config = dict(
    qk_norm=False,
    attn_scale=0.125,
    bias='all',
    weight_decay=0.093,
    schedule='wsd',
    decay_fraction=0.833,
    batch_tokens=65536,
    steps=3116,
)
Each number is 200 + 40 x the weight over its row's rms, rounded and kept within 0 to 999. Layers, rows and columns count from 0. The size before them is the row's rms in percent of the matrix's.

# down: layer 7 MLP down (transposed), 768x192, rms 0.191, rows 677-693, columns 0-95
# up: layer 7 MLP up, 768x192, rms 0.181, rows 678-693, columns 0-95
down677,100,247,185,313,139,142,179,210,177,162,205,202,201,311,123,188,166,190,127,258,181,171,278,162,252,206,234,171,251,240,267,192,211,260,215,147,231,239,178,181,219,171,182,231,110,251,216,185,244,204,187,163,147,220,227,210,220,178,136,157,231,194,220,202,166,197,247,231,217,262,166,247,144,169,272,177,161,197,220,142,124,188,190,183,249,175,199,187,181,226,148,178,155,212,230,216,148
up678,091,253,191,190,226,215,199,239,153,160,281,194,199,171,201,221,161,191,171,185,172,158,204,195,229,235,223,215,221,226,212,215,223,205,128,127,232,233,143,221,212,244,222,225,197,186,262,196,224,177,212,213,231,123,173,222,142,138,210,195,182,183,204,215,224,160,178,130,166,233,274,143,136,169,232,225,180,263,221,204,206,187,188,257,209,201,229,209,236,254,221,180,166,227,165,158,256
down678,103,227,214,185,215,223,244,223,241,229,165,200,181,115,192,217,200,184,198,257,119,189,193,112,218,174,193,218,229,222,170,187,165,222,182,218,264,251,133,192,243,254,185,149,131,237,226,204,160,118,197,178,213,182,104,163,172,166,204,148,153,191,230,176,226,151,152,195,298,211,165,230,259,213,266,190,213,174,246,174,214,218,191,129,254,148,204,100,222,183,145,218,208,232,196,192,174
up679,092,168,125,226,172,219,254,140,154,188,204,272,223,219,269,183,203,206,225,136,179,187,205,94,163,257,166,254,243,154,231,191,193,285,156,228,146,167,130,167,143,174,203,190,195,134,154,236,204,166,236,183,209,158,233,141,213,235,166,209,246,155,170,165,218,189,215,130,242,207,256,166,211,263,220,272,205,214,157,245,214,161,168,202,215,174,196,234,182,205,198,170,238,153,248,158,196
down679,075,190,229,233,187,208,193,219,249,196,210,193,191,283,263,235,207,172,180,261,276,173,211,141,179,230,219,291,230,231,226,204,209,291,146,168,159,171,161,203,201,180,175,264,137,154,157,237,194,200,224,208,192,144,219,265,169,160,188,166,177,187,193,256,137,212,150,136,132,200,170,221,194,189,146,224,199,227,207,208,162,198,220,148,168,267,200,202,211,151,181,207,170,213,163,180,274
up680,101,242,212,257,161,186,154,191,188,133,250,207,199,199,189,196,265,198,163,221,197,222,293,207,182,175,214,190,214,219,241,243,181,105,209,185,160,244,227,183,174,243,210,270,159,180,216,244,195,181,263,263,269,140,244,253,229,209,176,210,245,84,251,122,137,235,252,259,272,239,205,192,159,248,185,231,220,181,266,205,207,260,251,257,236,186,200,238,218,307,198,270,171,235,205,230,192
down680,114,190,263,173,142,206,207,175,152,239,200,193,303,209,206,235,241,111,214,211,150,202,229,238,164,202,175,261,156,239,153,123,183,191,184,205,216,246,216,178,210,199,156,216,188,212,219,139,152,138,221,191,189,235,170,232,140,141,258,163,189,179,201,228,226,154,227,170,194,222,202,255,175,215,261,189,167,220,258,214,225,148,184,170,164,198,179,108,165,179,195,185,209,154,241,197,167
up681,105,184,216,219,163,182,152,158,246,159,209,166,194,187,212,151,194,207,155,250,250,297,169,151,212,175,170,246,272,246,225,205,231,195,259,171,159,224,150,185,205,151,187,174,158,231,202,176,167,209,175,145,172,188,213,210,192,210,193,225,135,178,129,185,170,228,189,284,240,179,241,225,226,108,154,173,349,169,178,167,223,249,191,129,227,177,228,163,243,166,201,152,242,258,256,171,112
down681,100,173,210,179,178,172,275,213,186,214,151,165,211,238,138,271,165,187,215,236,210,217,127,198,223,167,257,136,227,133,208,174,217,165,198,202,238,256,164,277,148,226,142,292,221,232,194,260,188,176,196,184,226,120,200,199,205,159,153,222,241,231,202,222,242,221,138,131,184,228,212,166,196,180,232,266,230,191,206,180,189,201,231,169,207,251,174,210,146,243,245,218,262,144,184,134,136
up682,099,298,219,196,245,247,157,236,273,144,187,205,209,221,219,136,173,220,176,223,228,225,261,129,181,177,213,214,191,226,304,232,142,174,220,212,251,280,180,231,146,205,124,216,225,224,173,145,177,161,238,182,151,147,252,233,207,175,281,249,246,205,211,200,214,262,179,157,138,212,214,169,250,178,158,144,215,184,163,253,175,201,214,166,190,208,235,178,166,121,153,207,182,241,212,130,222
down682,106,159,116,189,110,197,250,121,159,178,203,173,202,185,167,207,227,266,156,175,243,199,200,238,96,221,290,236,284,149,221,188,171,209,177,234,161,132,209,208,183,175,248,190,205,194,259,261,179,246,194,167,260,189,252,202,249,201,186,229,217,206,221,278,223,251,236,199,277,206,141,234,229,196,209,221,178,226,186,188,203,225,178,181,216,239,168,242,213,217,255,118,145,195,205,193,178
up683,100,193,224,221,142,130,248,162,277,151,262,159,168,220,187,225,146,155,179,214,163,200,146,215,263,139,174,135,287,140,205,243,193,252,187,199,190,146,187,247,244,209,286,192,282,209,244,234,234,194,229,262,166,249,181,215,238,116,205,219,156,150,207,152,157,252,242,201,174,172,214,201,196,130,165,256,186,215,174,228,211,210,192,218,228,154,152,160,246,254,156,186,225,183,212,131,183
down683,116,228,204,226,246,133,216,201,212,213,170,233,229,215,206,257,137,182,168,135,225,158,219,191,156,216,236,267,202,171,278,109,158,265,137,178,155,215,225,273,129,153,192,191,195,200,170,155,283,212,162,238,227,131,246,160,153,195,128,249,228,191,241,145,225,199,217,143,225,177,140,141,245,190,190,198,195,209,150,220,126,189,201,164,282,225,241,165,188,178,192,215,251,178,269,221,198
up684,104,175,313,212,214,208,249,237,249,172,202,210,252,214,176,227,294,214,191,108,216,178,103,225,184,176,178,156,163,223,261,227,221,167,251,236,225,124,191,241,153,197,252,169,228,185,190,287,293,239,247,162,192,233,162,229,232,173,306,248,187,205,256,213,165,130,210,191,224,150,252,257,204,206,181,209,180,145,208,205,180,134,202,178,225,141,219,218,215,189,185,210,169,148,163,272,209
down684,111,213,162,213,136,139,194,260,119,200,246,209,278,178,263,243,149,192,148,212,227,199,181,184,265,171,168,265,180,204,178,170,232,195,268,121,226,201,148,198,201,133,192,179,241,171,248,165,184,160,264,171,200,207,257,278,246,228,200,203,209,179,200,203,244,217,221,225,199,143,199,216,207,130,191,231,209,109,251,155,180,152,196,120,225,202,207,194,194,236,152,207,145,271,214,219,193
up685,097,266,181,201,148,144,144,214,163,179,193,245,198,194,174,201,180,131,229,159,237,148,226,153,188,213,225,147,212,249,204,175,209,271,165,210,214,176,186,173,243,115,230,240,189,211,240,142,212,259,253,212,245,206,211,277,219,151,218,135,225,180,245,152,209,150,185,248,180,233,203,167,228,209,251,82,201,199,211,153,184,273,208,264,238,149,217,172,198,299,233,233,163,151,195,214,167
down685,090,121,234,281,183,214,170,251,201,209,206,209,256,195,121,188,192,235,226,199,263,202,178,168,157,179,187,234,105,173,131,241,186,229,224,171,192,177,201,210,221,236,177,215,287,208,161,152,221,213,298,220,206,205,138,185,241,222,198,196,225,214,174,303,185,146,238,164,84,198,201,103,150,242,175,222,174,205,193,224,190,194,197,229,197,134,202,192,222,195,130,204,225,235,235,249,191
up686,103,219,178,245,172,271,179,256,196,152,254,217,162,254,257,158,185,283,182,246,209,173,213,179,291,191,128,260,211,238,203,235,162,294,258,180,247,232,161,205,296,221,181,239,196,218,257,178,174,251,158,288,231,215,187,194,224,205,242,166,232,198,197,251,183,241,192,159,238,133,165,328,129,195,238,241,178,221,211,156,217,241,162,221,142,185,144,219,194,209,219,144,211,223,215,235,153
down686,099,175,230,235,222,293,180,183,154,219,195,245,174,234,206,224,140,161,246,222,218,178,182,245,211,167,228,145,239,173,194,201,230,159,186,219,197,151,227,179,122,236,198,207,164,192,130,241,174,153,237,92,188,142,191,143,213,204,260,200,239,178,270,201,197,201,206,139,182,242,174,191,192,89,213,233,208,269,212,196,277,189,259,154,206,211,175,278,174,229,150,198,177,182,243,255,135
up687,098,211,209,158,148,226,206,202,174,180,163,293,147,162,216,256,162,198,222,136,175,163,166,167,250,185,238,231,289,213,187,199,230,170,197,195,211,258,258,251,168,213,222,174,156,191,169,168,251,179,183,215,271,232,147,229,152,188,200,218,194,246,169,176,155,240,268,191,279,291,233,154,298,187,232,233,224,188,237,210,182,192,148,159,182,215,223,226,249,213,173,172,192,183,211,253,238
down687,094,219,232,238,198,169,251,186,120,153,263,251,231,139,165,236,201,235,166,196,165,215,314,275,168,201,187,160,179,221,177,231,249,197,193,218,263,228,111,257,175,110,207,179,177,199,228,292,125,185,144,141,173,180,243,115,257,219,229,177,212,174,245,221,281,218,204,222,244,188,195,166,222,219,183,239,268,154,183,177,187,209,258,159,237,221,137,276,234,200,167,226,184,229,214,186,222
up688,106,227,228,180,178,194,201,268,185,227,285,264,207,158,175,178,201,226,246,193,213,161,220,138,213,193,189,158,195,186,275,257,169,186,256,226,236,232,154,271,117,173,181,229,203,250,148,144,184,273,211,153,183,288,185,229,239,151,234,228,137,127,201,165,222,197,136,198,164,192,231,185,188,192,190,162,226,210,162,269,189,233,187,188,307,176,235,231,219,184,207,115,193,112,183,216,204
down688,120,221,211,237,125,189,225,260,205,189,205,237,150,216,220,215,179,263,184,148,234,174,256,234,241,192,220,202,265,191,219,252,120,162,99,250,254,158,184,248,220,158,204,195,188,227,158,195,219,197,228,251,167,182,200,192,124,182,271,213,130,188,222,191,235,214,115,154,109,217,154,206,230,165,198,241,170,131,194,240,246,138,162,206,224,170,219,181,228,129,160,183,180,175,185,224,268
up689,095,228,194,261,222,230,236,138,138,272,205,245,200,202,229,219,184,213,244,195,220,214,271,130,197,232,245,154,223,106,154,168,123,200,142,154,182,125,241,172,199,194,189,157,163,178,253,235,122,198,234,246,242,165,231,184,235,158,160,137,205,161,264,189,121,165,191,255,173,186,176,203,242,221,127,232,205,180,176,195,228,129,201,170,149,197,154,262,231,193,125,213,259,206,220,147,204
down689,079,250,162,204,199,204,198,186,213,188,240,223,108,173,161,226,210,238,254,220,129,150,209,168,175,163,161,273,218,140,215,128,171,218,255,180,201,100,176,99,289,175,167,199,209,220,167,203,140,136,277,164,169,207,174,159,200,157,269,177,210,263,217,220,117,206,135,201,110,210,204,209,184,186,248,235,206,201,194,201,191,198,189,179,173,148,118,201,207,184,139,246,269,210,170,163,217
up690,102,157,127,194,203,214,186,192,189,156,199,223,235,234,218,135,247,224,201,203,233,237,174,220,184,212,283,227,274,186,214,137,251,134,258,168,248,205,121,144,231,166,214,223,214,201,160,258,227,197,177,203,202,188,180,179,158,222,136,252,232,218,201,179,187,249,292,128,221,195,157,164,113,210,166,176,227,199,265,214,183,217,237,232,228,241,204,196,149,230,226,169,168,123,221,145,220
down690,095,164,240,227,157,226,189,195,195,240,228,219,131,201,220,155,180,217,196,213,181,178,143,229,215,230,240,167,238,176,313,237,154,255,233,206,306,249,207,257,192,206,153,197,214,176,239,175,190,178,209,177,239,253,252,207,167,176,161,195,230,346,161,129,225,233,190,211,234,199,220,218,186,171,175,225,234,283,130,188,232,102,190,177,249,236,261,235,214,244,239,232,194,191,154,291,180
up691,105,155,149,190,244,141,163,205,203,195,210,183,176,268,234,130,200,189,186,213,152,176,144,224,192,239,212,248,273,130,210,196,134,157,232,206,168,243,195,208,136,169,181,144,257,289,187,149,187,192,194,237,193,205,156,154,173,165,329,225,177,192,228,209,170,237,202,159,246,175,218,210,213,185,247,230,241,129,219,123,244,266,251,182,194,242,238,251,231,212,163,195,196,207,182,115,281
down691,109,272,252,211,146,193,264,271,221,209,191,173,243,190,187,186,172,200,175,107,194,95,231,190,259,231,186,235,188,128,191,192,213,202,115,197,153,228,160,221,188,209,176,132,250,134,192,172,131,207,185,244,271,192,203,225,223,234,135,260,260,223,140,161,197,199,115,216,192,236,176,242,235,251,171,185,202,185,146,189,241,211,214,98,184,147,263,194,145,223,227,184,151,202,200,201,218
up692,099,250,251,198,255,225,269,228,168,178,189,209,216,203,279,98,215,216,197,191,152,244,164,214,149,165,174,183,176,263,194,193,263,149,179,231,235,164,224,189,186,227,179,184,230,167,227,186,216,251,214,269,202,211,149,157,216,215,253,190,222,170,199,140,198,148,167,239,225,219,148,227,251,226,178,228,161,169,151,167,194,221,184,277,138,243,260,168,196,164,161,248,131,204,268,190,252
down692,102,209,235,149,191,319,130,187,167,204,182,156,140,175,231,210,214,226,193,166,252,200,200,184,225,157,234,227,212,121,187,194,206,126,215,310,292,200,222,159,212,128,157,218,169,219,238,241,217,236,213,197,127,209,202,198,280,130,210,133,199,268,238,257,159,172,162,245,235,214,208,159,196,110,254,189,167,245,181,210,184,246,211,187,148,218,217,232,223,197,154,229,207,218,144,227,210
up693,099,172,214,216,250,95,216,219,193,165,217,170,236,271,211,218,157,218,237,146,250,148,166,174,226,232,259,268,206,198,241,210,246,244,103,194,144,227,239,196,208,127,164,215,272,184,210,207,229,282,216,208,201,156,244,147,199,161,243,153,163,196,219,206,184,159,215,271,198,233,226,148,228,120,123,183,198,159,221,170,218,262,277,244,230,194,216,213,245,223,189,158,178,260,164,172,173
down693,090,159,180,145,261,190,159,195,230,182,207,294,155,211,171,132,176,219,223,205,265,164,167,280,210,195,258,278,234,149,199,165,219,204,172,204,192,190,224,194,287,201,185,286,288,212,206,114,149,218,201,204,220,94,112,197,201,164,227,225,179,125,197,169,175,153,236,219,113,221,190,237,219,216,273,220,182,249,156,177,177,162,183,218,212,258,181,193,199,282,167,203,229,217,121,266,222